Weights of a small transformer language model.
Training: a variant of Muon for these matrices, 150M tokens.
Each number is 128 + 24 x the weight over its row's rms, rounded and kept within 0 to 255. Layers, rows and columns count from 0. The size above them is the row's rms in percent of the matrix's.

# layer 3 attention output, 128x128, rms 0.115, rows 0-104, columns 0-63
size [ 89 108 113  86  88  91  96 119 106 108 110  81  96 105  97  96 113 107 112  84 105 111  89 108  93 110  98 122 108  84  88 102  91  94  94  89  95 124 109  97 109 147  96  96  85 108  83  92  77 106  93 107 101  91  86  88 106  97  92 123  79  96  85 106 107 103 108  92  76 105  79 106 105 102 118  98  79  83  83  92  87 120 101  80  85 119 114 109  90  95 121 113 104 121 106 107  82  94  94  87  95 113  93  89 102]
[[168 128 142 149 132  94 153 127  74 154 136 125 146 171 126 139  97 113 135 130 152 128 100 101 115 125 152 123 120 148 116 114 136 121 164 110 174 128 127 127  88 130 179 141 140 120 104 105 135 130  75 149 172 134 166 122 112 111 152 140 101  87 155  96]
 [100 114 114  88  63 158 137 167 135 142 133 150 144 116 129 144 170 123  95 146  74 121 105 126 101 203 131 155 123 108 137 106 136 130 128 138 104 118 118 130 119 157 130 130 147 102 126 168 152 110 149  85 106 106 109 109 134 136 124  92 161 101 130 151]
 [179 108  97 135 115 144 163 132 136 155 160 107 107 129 127 117 118  82 133 123 155 117 122 115 118 126 153 163 124  93  90 165 143 129 164 122 158 118 116 170 126 136 111 123 111 111  85 124 123 132  79 102 171 150 136 127 150 130 134 145 162 111 205 112]
 [130 130 131 130 116  84 155 115 164 124 165  99 132 123 127 109 130 156 108 157  96 153 144 129 156 127 128 133  91 140 138 101 134 110  82 172  98 109 161 191 143 111 131 114 103 199 143 162 147 131 159 139 149  74 147 135  87 116  99 139 129 144 120 146]
 [149  98 132 102  90 162 102 131 113 190 126 140 105 119 183 115 131 137 146 102  77 156 116 146 107 150 111 113 119 111 101 108  94 123 119 139 134 127 121 114 150 125 102 119 183 103 122 145 143 147 124 114 141 103 116 135 166 152 141 131 137 115 138 146]
 [124 120 174 111 120 164 150  99 152  78  93 113 134 104 109 149 115 107 113 147 154 145 153 135 149 104 138 144  82 114 122 177 135 113 132  83 119 134 131 113 126 107 144 124 113 146 113 132 136 160  98  89 161 135 190 152 124 111 147 134 115 127 158 109]
 [177 115 130  89 131 140 145 161 122 154 149 140 139 131 110 140 158 130 138 128 116 174 155 146  83 161 119  86 130 115 104 122 199 137 158 145 147 123 141 133 133 108  79 157 109 167 107 152 126 121 125 100 151 120 147 134 144 131 122 132 138  92 164 143]
 [121  99 117 102  88 142 152 204 162 150 143 149 112 156 121 148 104 188 103 144 139 138 128 144 120 136 105 122 129 150 126 117 139 116 111 134 102 115 127 109 147 119 133 135 121 142 158  94 129 135 142 162 109 148 101 125 112 125  96  91 113 113 132 130]
 [136 147 145 128 149 177 104 121 126 151 131  89 126 118 144 130 125 131 116 135 130 112 137 152  86 165 186 104 121 184 122 127  96 163 127 145 151 145 148  73 100  97 159 108 121 141 128 105  97 133 119 132 136 120 148 132 121 148 135 147 122  96 138  96]
 [121 146 157 150 123 122  96 128 121 147 137 124 121 128 152 143  77  89 136 157 133  93  81 121 124 117 106 139  98  69 163 141 163 147 133 114 116 142  85 113 104 116 125 132 128  96 142 157 139 125 126 113 108 120 115 124 146 130 125 132 135  99 125 152]
 [155 144 109 129 126 120  82 133 130  82 120 130 127 156  94 112  91 109 144 129 105 144 125 116 127 120 136 104 140 112 146 171  84 150 129  98 139 167 128 107  90 137 158 133 102 119 149 104  93 165 102 133 145 148 163 134 118 115 140 129 104 157 121  95]
 [108 129  97 114  95  93 129 121 128 126 111 125 144 133 145  95 138 118 152 184 127 127  87 107 115 141 177 109  84 104 125 157  79 129 152 114 130  95 158 155  95 124 139 141 117 111 119 118 123 102  97  87 192 136 130 153 137 132 127 140 150 136 133  85]
 [150  97 106 119 176 186 124 135 151 100 168 117 164 103 130 112 116  82 153 120 175  91 136 163  97 107 108 101 152 137  95 119 166 169 124 133  84  96 124 112 108 139 179 145  88 125 132 142 138  89 144 133 108 151 105 119 116 106 120  80 157  64 124 123]
 [113 111 159 159 156 138 113 114 126 119 118 149 129 126 120 125 130 123 145  95 168  80 126 142 128 126 108 114 157 111 146 143 119 107 166  93 166 139 112 114 148  95 127 134  85 129 132 115 124 160 139 108 156 128 116 124 103 119 129 131  94 129 129 141]
 [ 97 144 169 130  91 145 123 126 156 132  84 174 127 111 137 141  99 123 117 116 167  98 118 130 174 136 169 110 117 153  70 119 103 109 126 123 136 137 104 133 148 129 121 120 129 117 114 124 132 128 136  68 179 105 119 147 129 129 143 155 130 117 166  89]
 [128 161 138 154 113 123  87 117 139 130 109 106 158 149 180 130 117 173 130 114 120 116 142 108 105  91  95 135 142 168 142 103 152 138 125  78 116 105 135 135 141  99 125  92 107 151 170 101  69 165 100 113 128 178 130 149 134 109 107 112 105 158 104 132]
 [118 136 129 110 115 146 106 121 141 164 151 124 132 108 150  74 128 152 136 145  87 107 147  94 198 106 171 136 122 114 125 132 113 155 141 172 125 123 150 134 127  94 130 122 126 143 155 168 135 100 141 109 150  83 127 133 146 133 122 137 137  97 137 141]
 [118 129 117 155 144 153 144 143 138 125 178 151 141 177  93 157 159 151 129 140 151 132 111 130 122  97 127 109 176 137 150 103 115 107 177 102 133 116 160 122 134 121 109 145 104 153 144  59  94 168  96 115 138 148 122 154 123 125  88 129  80 175 100 170]
 [116 113 133 163 109 120 117 118 128 160  97 132  98 162 143 134 140 199  89  99  91 109 112 128 126 108 160 117  69 125 114 162 139 152 106 153 108 137 159 112 151 126 157 142 141 127 144 156 145 124 152 135  87  90 169 108 129  97 124  75  98 106 128 155]
 [ 89 113  89 143 157 109 143 169 112 119 136 150 152 143  86 145 151  83  96 153 134 162 159 106 148 161 139 102  99 152  97  76  90 124 132 153  99 115 131 153 150  87 127 123 124 159 164 127 200 111 164 132 166 108 169 114 156  85 115 102 101 129  88 106]
 [ 82 114 156 106 118 119 132 138  91 159  82 105 128 129 118 130 145  58 134 112 121 131 122  88  89 139 127 107 132 114 129 160 109 170 144 154 119 126 148 120 141 118 159 149 198 100  96 120 142  98 122 132 106 126 136 125 154 123 163 117 115 145 154 120]
 [ 92  95 104 120  91 131 133 144 138 139 123 131 119  97 139 144 125 104 156 149 108 127  91 151  78 146 100 123 109 137 132 101 112 138  91 140 126 178 136 165 132 134 148 139 153 105 117 153 158 125 146 167 140  80 167  97 164 130 100 133 122 143 142 109]
 [122 122 115 121 118  79 170 122 129 100 136 103 151 169 141 107 120 144 148 112 107 136 127  96 110 135 130 113 148  99 102 138  91 126 107 130 124  78 150 153 131 141 117 164 141 106 124 118 130  77 106 153 151 141 148 124 151  89 119 147 105 132 116 100]
 [ 78  86 137  94 143 148 103 174 141 166 138 131 136 135 165 178 139 122 139 171 173 126 119 154  87 132 117  95 171 135 136 126 135 144  97 147 110 117 134 135 153 108 103 130 143 166 164 111  99 145 146 139 135 133 142 107 117 100  78 117 103 146 122 140]
 [111 160 160 176  98 129 115 128 122 110 118 151  65 115 123 150 111 131  90 105 136 120  87  84 178 188 109 116 162 111  93 182 134 122 129 125 107 133 112 173 171 145  72 114 141  84 120 132 139 117 144 137 128 110 129 130 123 114 144 173 114 176  96 142]
 [ 96 113 135  64 108 135 181 177 143 148 135 125 126 131 113 110  76 166 129 121 185  59 140 106 113 135 134 131 120 140 102  98 135 116 117 135 139 110 144 144 147 121 110 148 110 149  52 104 132 117 130 134 143 117 134 139 128 133 109 123 110 177 182 137]
 [115 121  89  55 159 101 116 137 120  99 172 121 150 137 147 125 117 111 140 102 155 115 142 125 128 135 103 171 129  78 103 132 171 138 137 135 136  85 130 165 109 128 117 152 131 151 145 153 130  71 127 148 122 127 145 108 151  77 107 129 151 129 137 135]
 [120 142 119 140 161 118 153 123  99 116 126  87 131 140 109 134 111 119 134 145 139 134 121 106 117 174 133 131 166 124 181 111 169 133 106 138  79 146 115 117 112 141 129 141 130  91 130 211 143 120 162 160  74  87  91  82 135 145 177 112 164  78 108 155]
 [178 103 114 134 125 139 172 119 115 104 108  85 129 113  87 118 118 160 130 146 144 110  77 107 151 124 139 142 105 126 121 177 142 130 113 164 110 131 140 156 135 117  89 106 139 143 122 124 142  89 157 128 142 145 112  98 146 148 111 165 193 114 135  97]
 [153  78 121 168 139 123 126 101 116 114 130 133 111 135 156  98 123 134 100 127  78 107 159 133 142 113 148 123 145 131 118  95  99 141 116 170 106 114 114 106 106  95 103 121 104 109 137 165 102  94 155 149 126  87 174 114 151 105 103 123 134 106  95 117]
 [141 139 128 114 140 119 162 133  96 102 162 135 109 128 147 201  94 111 120  99 101 159 142 122 109 145 132 128 113 125 127 100 132 140 144 120 171 129 171 137 137  98 126 169 128 126  95 144 120 131 122 122 117 139 165 127 130 110 138 142 108 137 155 139]
 [115 128 123 186 104 117 160  83 137 104 107 123 122 117 118  81  98 134 113 158  88 159 125 126 177 138 117 124 138 135 127 144 117 140 114 161 118 140 104 136 115 103 129 121 136 169 138 115 115 121 154 164  80 106 110 147 116 131  88 178  94 154 125 119]
 [130 126 120  76 156 146  92 174 141 134 112 165 163 149 129 165  73 144 117 175 154 118 126 112 118 161  94 137 113 138  89 134 148 141 127 117 152 133 121 164 120 138 108 141 136 105 137 137  91 114 144 161 147 145 154 132 147 115 118 143 106 111 168 104]
 [127 131  62 128 139  86 180 163  81 178 134 117 114 123 150  88 167 127  82 120  66 113 141 134  92 108 127 117 158 101 164 151 134 125 135 108 112 105 124 122 154 126 132 144 151  93 153 151 157 141 113 112 123 150 118  79 121 107 162  71 152 115 103 157]
 [178 172  85  95 143  94 140 145 112 168 120  89 101 110 115 125 109 177 131 147  96 155 146 149 164 121 156 105 135 146 138  98  91  86 139 101 116 103 172 143 141 115 102 126 132 145 149  96 119 148 120 128 190 168 126 129 142 127 132 126 126 158 102 111]
 [156 148  86 121 169 123 115  90 140  82 130 125 118 152  84 106 126 112 143 100  83 124 160 107 154 123 110  97 141 133 161 150 149 109 109 143 121 110 122  74 153 138 104 129 131 145 139 166 128 113 143 145  94 100 111 126  89 143 130  91 122  74 135 152]
 [119  95 170 160  95 163 121 156 162 113 118  96  77 119 129  71  96 180  90 116 141 129 137 116 186 157 175 157 161 144 122 119 110  98 110 141  99  93 148 127 122 143 104 139 154  96  80 119 131 116 141  97 113 123 108 165 163 128 139 145 195 135 163 139]
 [146 145  82 145 147 127  68 126 110 144  97 134 126 120 137 149 127  69 144 109 159 165 103 123 128 152 124 138 156 105 130 117 141 126 137  98 153 141 112 158 143 141 117 100 171 123 130 128 138 110 135 155 131 176 115  84 119 149 142 139 134 106  96 106]
 [120 106  93 131 138 173  88  79 143 137 171 141 127 122 143  59 125 135 160 116 115 147 132 155  94 112 163 122 149 154 142 114 148 144 134 119 132 164 107  88 121  92 138 133 122 140 139 155  85 187 126 107  94 127 138 153 112 127  96 113 122  91 173 123]
 [108 156 134 118 158 123 185  76  74 145 128 145 144 105 120 108 151 141 100 115  94 130 164 107 193 115 151 128 123 149 141 124  96 114 151 104 160 120 125 126 126  87  94 132 123 123 104 127 114 165 113 126 176 147 139  69 133 139 113 144 133 132  97 130]
 [131 118 169 134 146 132 108 123 165 141 163  83 119 136 148 105 135 151 140 147 186 132 145  60 159 127 150 140 153 117 137 152 126 126 168 165 117 124 177 140 146 116 145 136 116 121 145 137 100 141 113 112  93 117 130 109 138 121 115 128 159 124 119 154]
 [150 154 131 108 127  96 145 148 115 130 148 144 121 122 124 137 101 121 127 142  97 125 106 159 137  99 161 143 109 104 144 155  95 123 135  99 148 101 125 151 125 130 105 145  88 171 142  84 130 142 109 140 159 163 173 121 103  74 107 154  59 177 115 139]
 [156 124 117 143  92 145 124 141 123 126 140 162 144 146 165 178 127 183 129 140 146 161  91 124 111 115 149 111  64 125 127 143 143 138 135 164 129 157 134 148 156 129 146  95 151 123 130  85 128 121  93 116 100 126 114 163 133 158 128 163 112 152 142 120]
 [116 107 167 100 110  97 144 126 135 126  79 152 185 167 163 131 162 136 145 165 135 141 139 145  83 160  91 117  93 145  97 179 180 159 103 134 156 130 118 162 127 123 114 127 153 123 115 136 118 151 132 153 153 116 108 122 112 143 123 118 108  93 159 122]
 [104 112 137 124 182 104 169 146  88 174 155 138  97 103 127 144  96 150 112 126 143 116 177 121 129 139 129 105 120 120 129 150 136 133 113 130 166 173 124 132 147 111 103 132 142 123  70 122 134 170 127 134 113 128 151 111 117 134 149 188 118 143 226 113]
 [136 100 148 158 144  97 144 123  85 160 129 106 109 146 120 143 103 182 136 110 135  80 120 115 138 128 126 130 177 125 114 116 129 122 108 149 113 147 127 161 114 153 116 148 158 105 176 127 140 120 159 181 137 127  81  97 133 140 145 132 168 108 101 141]
 [ 97 143 103  80 119 101 157 142 158 132  97 162 134 131 123 140 159 109 134 131 193 158 100  75 103  99 114 115 142 117 146 124 168 149 128 118 118 159 115 141 138 103 163 102 137 108 134 153 123 146 133 117 156 136 100 110 138 121 145  92 115 110 138 122]
 [121 100 153 129 160 140 128 128 128 132 141 141 120 125 127 132  98 153 166 149 162 136 163 138  70 167 106 118 163 118 122 165 103 140 130 150 154 163 139 127 150 150 128 159 121 111 166 120 117 147 112 167 108 121 175 117 109 120 161 153 136 114 116  96]
 [140  74 152 125 122 146 123 133 131 171 152 130 112 126 170 138 131 149 145 123 146 135 131 138 153 114 133 126 101  88 104 190 137 162 141 129 119 126 146 108 122 107 180 163 124 129 131 151 127 118 125  96 127 126 128 136 108 126 126  76 131  73 167 125]
 [142 199 161 166 147 110 104 135 145 150 114 143 142 109 141 150 159 157 108 116  98 110 120  85 159 121 121 130 117 136 148 130 101  84 170  93 134  89 104 112 118 142  76 114 124 133 123  78 120 159 119 120 126 151 133 170 127 137 132 149  88 196  89 173]
 [ 96 139 140 115 132 158 150 134 161 100 112 175  97  98 142 111 102 168 111  62 132 160  97 151 112 108 115 130 154 121 158 164 107 103 119 102 160 131  85 104 148 139 140 122 111  90 130 119 134 120 106 130 150 169 128 101 137 111 141  78 145 140 134 124]
 [ 94 154 136 107 160 127 160 105 121 159 129  87 100 129 136 134 142 121 169  94 138 169 130  92  92 112 106 125 162 126 116 125 135 133  96  96 142 139 155 111 135 148 119 113 159 138  98 118 105 160 128 100 122 156  99 145 116 150 143 167 114 145 140 128]
 [107 143 148 143 126 129 117 114 130 147 122 112 139 113 119 142 121 182 151 111 100  95 114 178  99 118 136 110 108 185 155  65 123 151 101 156 110 108 134  80 138 123 180 117 110 128  99  99 142 110 143 130  77 139 134 148 115  95 137 123  80 148  91 129]
 [116 150  94 127 144 133  90 111 134 151 139 134 125  94  60 138 159 101  80 127 159 152 136 125 143 141 142 136 155 115 121 127 121  89 130 126 132 149 143 118 171 155 103 109 154 114 108  97 128 132 107 100 126 140 123 150 136 141 138 189 168 171 143 116]
 [103 167 153 101 127 158 144  90 131 131  68 125 117 123 121 144 151 103 145 114 137 124 157  92 125 121 104 177 134 141 126 155 145  98 154 140 109  95 103 113 165 128 122 110 153  90 104 128 178 117 120 113 145 148 104 122 139 128 185  84 168 125 120 120]
 [117 119 135 150 146  86 195 169 131 146 124 139 108 177 134 138 116 149 116 153 144  87 120 133 133 151 160 118 117 151 146 144 115 118 125 126 115 134 115 175 112 132 119 105 139 119 133 126 131 124 124 203 151  89 144 134 145 136 105 183 111 140 136 118]
 [139 112 111 177 147 165 120 133 138 136 110 100 150 151 115 111 151 117 144 151 163 107 135 126 181 162 140 161 107 153 162 124 102 105 147 137 112 116 155 110 107 174 151 123 112 101 130 134 117 107 113 129 128 127  89 114 162 183 163 104 161 112  84 134]
 [ 83 143 105 117 171 149 135 123 126 108 110 124 165 108 115 147 145  99 144 130 202  62 161 136 140 118  90 129 116 108 156 141 161  92 130 129 145 139 144 127 147 139 112 133 150 117 145 137 123  86 137 175 128 127  87  92 136 187 120  96 144 116 127 129]
 [136 119 169 113 112 118 133 145 104 104 101 116 151 160 119 114 157 100 124 122  92 100 150 152 107 134 134  92 130 118 219 137 118 112 124 104  80 111 133 125 111 162 150 155 146  98 136 175 159 112 122 104 152 122 156  72 147 147 149  66 193  72 149 127]
 [145 117 137 146 142  98  97 118 120 113 134  84 107  89 114 133 123 128 134 157 138 137 132  78 105 109 113 105  97 137 134 142 111 182  90 139 125 175 158 125 121 134 158 168 137 101 100 117 121 109 171 147 108  87 113 163 150 143 156 120  78 164  81 123]
 [151 113  63 131 126  93 175 154 114 114 138 134 109 106  98 105 113 104 100 150  80 116 119 156 192 113  83 143 153  88 106 151 140 114 113 102 123 117 114 103 161 111 134 121  96 128  92 140 157 116  96 123 109 154 116 129 104 117 117 119 128 163  82 162]
 [102  93 114 172 120 120 155 120  94 141 129 107 105 121 135 101 124 155 137 104 101 132 108 184 127 163 155 131 123 118 131  96 167 127 137 157 158 155 135 125 100 100 121 142 142 139 118 144 118 169 109 151  79  80 140 126 123 146 119 142 124 110 152 146]
 [116 168 127 140 158 121  85  87 106 156 181 132 136 130 154 117 144 117 138 101 118 125 105  83 180 101 147 103 115 103 119  84 159 151 171 136 131 102 122 155 111  85 102 142 100 178 123 138 117 123 150 103 139 113 122 141 137 113 118 131 112 124 126 171]
 [146 126 111 126 130 104  72 131 118 106 125 103 118 176  85 109 168 117 161 114 120 153 168  70 160 118 108 108 163 164  58 132 167 148 128 146 115 161 110 116 121 126 106 110 147 119 107 157 115 142 159 137 124  96 118 148 123 131 141 149 134 139 133 132]
 [113 120 153 125 141 110 125 117 122  98 140 128 132 123  91 126 113 106 134 123 174  62 118  92 126 124 107 130 166 158 129 139 129 111 124 140 131 145 150 128 127 165 121 149 135 126 116  93 123 101 158 128 136 128 150 150 134 101 151 127 131 171 149 103]
 [115 111 124 155 134 132 143 114 129 139 123 113  95 123 138 116 111 141 127  97 164 116 126 159 128 112 107 151 120 106 146 145  73 119 107 100 154  98 146 131 110 156 199 167 138 105 130 117 177 128  72 149 141 139 144 122 133 128 149  93 136 110 140 129]
 [160 113 124 110  95 106 151 156 137 130 124 105 133 124 126 156 128 136 124 127  92 168 130 171 107 172 150 103 123 145 116 111 117 131 114 112 135 136 139 130 132 139 151 104 135 112  75 125 124 145  94 139 118 110 186 133 112 132 147 153 105 141 133 110]
 [161 113 151 147  90 169 131 103 146 107  84 158 125 144  70 134 165 126 108  99  58 156 138 110 106 134 103 118 129 151  77 149 148 144 114 104 125 133 104  98 135 141 128  73 117 122 105 128 124 153 124  95 115 148 107 159 125 138 107 113  82 172  68 155]
 [118 142 144 105 164 104 122 134 161 123 146 135 155  84 119 169 154 128 124 136 119 178 167 164  97 134 106  93 179 114 145  90 137 127 149 111  72 142 124 113 138 158 152 141 111 111 123 135 148 120 158 159  93 145 181 168 126  87 160 148 109 141  95 120]
 [110 107 162 154 155 147  92  88 156 181 111 116 143 141 176 102 128  69 135 137 139 124 171 142 100 116 109 160 113 143 101 108 138 135 152 105 117 132 123  93  97 151 159 100 122 137 119 118  99 175 125 121 148 133 181 142 130 120 120 114  93 120 153 148]
 [123 133 116 135 154 138 153 105 110 100 154 129 103  57  94 119 108 141 115 179  73  44 160 128 102 122 105 122  73 118 130  95 143 109 116  99 133 129 120  96 130  94  99 124 140 161 109 146 109 167 167 115 129 107 134 143 111 145  85 126  68 137 158 135]
 [132 141 108 112 165  83 189 149 149 152 108  79 125 143 141  91 136 132 132 205 107  79 136 110 157  96 140 132 137 134 107 137 149 114 142 117 157 148 141 120 100 123 114 153 102 119 115 147  82 152 131 114 137 117  83 155 101 155  96 131 132 117 150 133]
 [164 118 127 148 136 151 102 123 135 139 138 110 136 125 119 136 201  77 145 150  82 148 146 145 124 166 108 165 118  89 139 110 105 167 131 144 129 154 122 113 108 149 113  86 151 105  97 118 139 152 146  80 146 130 125 113 133 149 163 139 126 169  87 140]
 [114 122 119 130  99 170 119 138 126 117 144 130 150 123 175 168  73 156 137 150 116 153  99 141 118 116 162  99 129 157 167 109 130 108 146 140 155 157 153 110 118 126 133 144 162 131 124 125 103 143 125 126 108 145 107 104 134 180 129 125 164  70 197 112]
 [114 146 106 129 123  83 127 119 144 103 114  86 104 134  79 141 146 143 136 106 163 190 108 125 146 127 132 121 116 123 130 150  93 111 129 133 148 116 150 148 122 135 153 150 125 127 151 120 136 108  99 144 150 109 117 115 147 136 145 134 153  96 135 101]
 [112  89  65 169 130 113  92 122 135 125 117  96 140  93 120 104 125 147 136  99 164 185 116 122 187 126 131 117 128 165 123 139  91 135 140 139 126 132 159 121 122 136 163 128 124 106 123 140 112 151 139 123 131  88 123 126 135 123 149 113 104  81 150 115]
 [101 128 153 121 136 136 152 109 142 120 156 163 130 154 143 154 128 131 144  43 173 139 120 152  95 153 123 105 131 149 156 120 134 128  78 124 150 127 132  97 108  81 144 134 107 160 115 132 100 127 129 181 128 138 132 127 100 104  90 114 120 117 148 136]
 [143 159 152  99 143  92 109  56 108 122 129 122 166 144 131 115 143 103 148 144 163  79 137 120 168  67  93 174 134 124 137 125 157 130 148 130 107 136 104 119 157 123 121  94  84 114 111 154 130 112 119  94 133 130 138 114 146 116 135 115 159 147  94 131]
 [128 129 114 113 146 142  66  73 157  79 165 151 131 144  84 112 141 190 122 109  93 199 153 149 139  96 118 108 162  92 130 113 128 137  87 137 131 149 136 142 157 117 135 163 163 135 159 143 145 138 147 139 122 140 106 125 107 163 169  72 127 103 124 113]
 [123 114 107 150 109 135  56 109 125 166 147 140 134 162 119 114 160 110 153 109 107 169 115 137 145  40 112 104 136 122 126 153 117 145 161 153 123  96 116  98 112 136 138 139 143 111 148  85 146 108 126 165 117 130 163 138 133 100 131 127  72 138  97 149]
 [140 147 134 124 156  70 145 108 103 126 110 116 100 149 108  99 117 160  80 133  93 144 138  88 115  66 150 126 120 110 147 111 113 111 134  82 109 129 136  97 143 134 162 159 144 134 172 139 124 166 113 119 127 147 128 117  85 113 145  65 111 113 121 126]
 [131 124 148 124 115  97 145 127 118 138 129 145 103 142 160 157 106 141 134 140 144 102 151 167 136  86 115 145 126 113 147 130 135 127 124 142 139 121 139 149 144 121 136 138 106 140 111  83 134 113  97 146 126 131 161 134  89 136 130 132 109 153 128 123]
 [158  62 131  86  92 111 164 157 102 116 118  97 106  63 145  95 131 102 193 137 129 136  81 178 167 118 158 144 118  96 119  97 143 147  73 139 124 149 142 109 111 126 141 116 144 149 110 148 137  80 166 132 108 105 121 135 115 116 102 108 155 119 105 120]
 [165 141 116 169 134 173  69 134 129 146  87 111 137 122 117 156  98 134 122 140 144 117 116 103 101 159 125  95 128 152 115 164 135 145 132 116 132 168 146 122  85 141 171 122 136 135 177 128 115 140 142 140 108 151 132 120  76 137 131 114 142  85 134 109]
 [139 130 135  70 133 170 112 114 140  74 144 132 113 106 104 164 129 106 124  94 183 142  91 130  90 116 127 121 113 109 114 152 135 148 124 113 123 110 144 132 127 130 112 149 142 111 122 135 117  78 135 111 140 177 120 124 180 110 114 133 158 110 104 105]
 [106 115 105 119 162 146 121 116 122  90 166 112 114 160 107 129 140 154 122 161 132  88 148 125 136  72 112 105 135 127 121 130 104 129  82 112 120 131 131 143 126 104 105 165 174 131 151 137 148 112 132 155 127 120 161 139 130 117 121 156 150 154  98 107]
 [177 136 120 115 101 150 134 128 153 113 150 135 118 115  93 115 117 169 125  99 121 135 124 125 114 109 113 133 129 102 143 146 146 117 134 136 108 129 129 113 172 114 141 142  89 132 143 148 126 112 117 109  88 163  61 109 135 144 130  44 172 120 130 132]
 [139 164 137 141 143 156 152 124 137 138 159  85 139 172 106 133 181 130 133 154  90  97 149 119 120 174 141 130 130 125 146 137 105 128 155 115 109  89 129 146 107 137 136 130 167 127 155 125 166 110 117 108 138 151 152 118 125 101 161 118 128 134  94 129]
 [101 143 106 137 145  90  89 132 151 159  83 114 171 148 112 114 173  87 116 157 146 143 114  98 103 119 152 124  97 178 125 114 138 113 128 164 148 164 123 122 102 128 129  93 107 148 129 134 115 107 143  97 144  75 121 144 118 184 111 151 134 137 121 147]
 [ 81 136 167 145 152 129 126 119 165 162 156  98 184 136 148 101 128 113  99 112 177 188 174 131  86 131 169 124 158 162 131  96  93 167 116 168 139 105 131 146 105 113 133 134 151 146 107 165 119 140 136 132 110  96 142 110 114 118 150 128 122 108 172 136]
 [127 133 121 131 126 154 100 128 154 144 118 158 167 115 146 172 115 161 128 129 129 129  76 133 153 139 134 163 105 154 129 164 115 132 150 138 125 152 114 154 138 130 142 101  72 107 159 171 126 126 120 120 164 104  99  99 123 158 126 130 136 100  77 133]
 [ 98 125 117 131 127 135 115 126 137 142 155 160 165 142  93  91  98 148 138 129 123 113 156 114 196 129 151 122 123 148 121 127 109 120 135 161 125 141 111 114 120  97  94 111 102 161 177  89 110 144 167 185 108 156 111 141 148 124 115 171 128 122 134 107]
 [136 145 117  74 124 127 131 176 164  95 125 160 134  84  88 132 112  90 108 100 204 102 116 134 109 112 144 113 124 135  96 135 122 142 150 124 164 112 104 101 131 135 126 121 105 130 115  98 102 126  98 113 129 177 131 142 108  95 148 178 149 127 134  93]
 [164 129 145 132 151 102 131 129 123 137 162 130 101 120 118 110 136 129 144 149 110 152 146 136 143 105 134 161 135 100 110  94 161  92 109 110 136 124 139 138 107 136  91  97  97 172 141 120 114 182 140 136 129 134 139 150  98 106 133 174 119 141  87 133]
 [ 77 120 122  91 142 119 128 111 119 120 116 101  98 140 119 114 154 115 101 175 129 142 129 131 132  75 139 130  88 135 116 159 114 144 106 132 117 156 143 111 100 107 146 134 104 138 157 141 109 123 159 134 123 116 130 128 128 135 130 132 150  80 118  80]
 [121  96 123 128 126 158 152 112 150 148 100 113 118 144 104 152 159 122  91 131 128 114 109 104 156 132 138  93 121 151 106 140 110 153 132 128 129 132 100 100 120  79 147  90 116 128  90 119 113 155 101 111 155 105 169 156 131 139 127 152 100 148 166 118]
 [ 94  59 109 123 135 179 160 111 116 106 163 133 132 112 127 113  81 112 116 145 142 115 146 115  84  94 120 221  96 127 138 128 133 146  82 126 138 129 141 150 124 174 141 128 143 126  83 156 132 117 109 153 119 107 119 136 151 117 132 161 136 141 146 104]
 [154 102 123 141 112 145 131 145  80 113 173 137 141 145 154 101  92  78  86 124  77  92 135 159 100 148  74 130 105 105 142 164 118 138 129 118 168 138  88  88  78 123 146 101 101  96 109 150 131 112  86 154 125 101 160 161 111 154 110 149 136 103 151 111]
 [161 161 140 153 119 115  99 103 133 108  48 130 132 149 119 141 164 112 135 104 129 135 140 121 124 160 111 104  77 143 112 152 122 149  86 132 130 176 120 113 117 149 148 107 128 113 123 118 120 104 155 173  93 112  97 151  91 170 135 164 125 133  67 107]
 [100 108 157 156  72 161 138 134 134  98 182 151  78  73 149 146 149 158 135 109 130 136 140 169 162 117 106 126 137 113 129 125 142 115  83 100 161 159 114 139 178 156  99 125 136 102  87 124 127 159 129 111 133 112 134 118 147 131 140 122 128 173 133 130]
 [125 144 136 114 129  95 139  92 124 169 103 133 116 126 173 162 131 172 131  42 150 173 164 200 124 142 128 167 153 133 127 126 146 103 128 123 140 110 130 172 178 145 100 130 102 139 122 129 141 126 120 148 172 136 115 114 152 126 156 126 136 116 160 131]
 [158 145 125 151 135 128  95 172 144 121 111 132 158  26 126 131 137 106 101 150 115 146 124 120 117 146 146 158 143 154 122  72 134 121 148 131 102 168 117 109 113 151 113  92 135 140 123  86 117 115 161  86 101 178  88 138 149 158 135 144 175 158 104 110]
 [ 98 150 126  62 147  89 128 133 134 139 120 121 109 116  91 137 150  77 127  96 112 131 156 127  86 127 113 120  94 126 123 132 117 125 143 146 135 136 165  96 127 113 137 130 107 152  82 147 121 112 152 141 102 105 166 126 108 132 103 126 114 130 146 123]
 [129 124 123  84  78 105 125 154  84 159 150 105 120 110 145 135 132 121 138 149 139 118 105  83 116 162 165 105 133 103 127 165 137 101 120 192 120 143 152 109 123 160 105 149 121 126 102 134 122 113 151 174 114  76  87 134 141 152 135 157 116 144 156 168]
 [147 113 176 121 111 119  95 131  90 128 152 135 151 133 184  80 117 110 151 129 100 164 130 101 123 109 107 144 142 167 173  59 133 130 126 133 102 102 153 117 104 136 171 104 171 116 140 115 154 131 107 153  84 132 151 140 115 103 158  85 117 125 105 122]]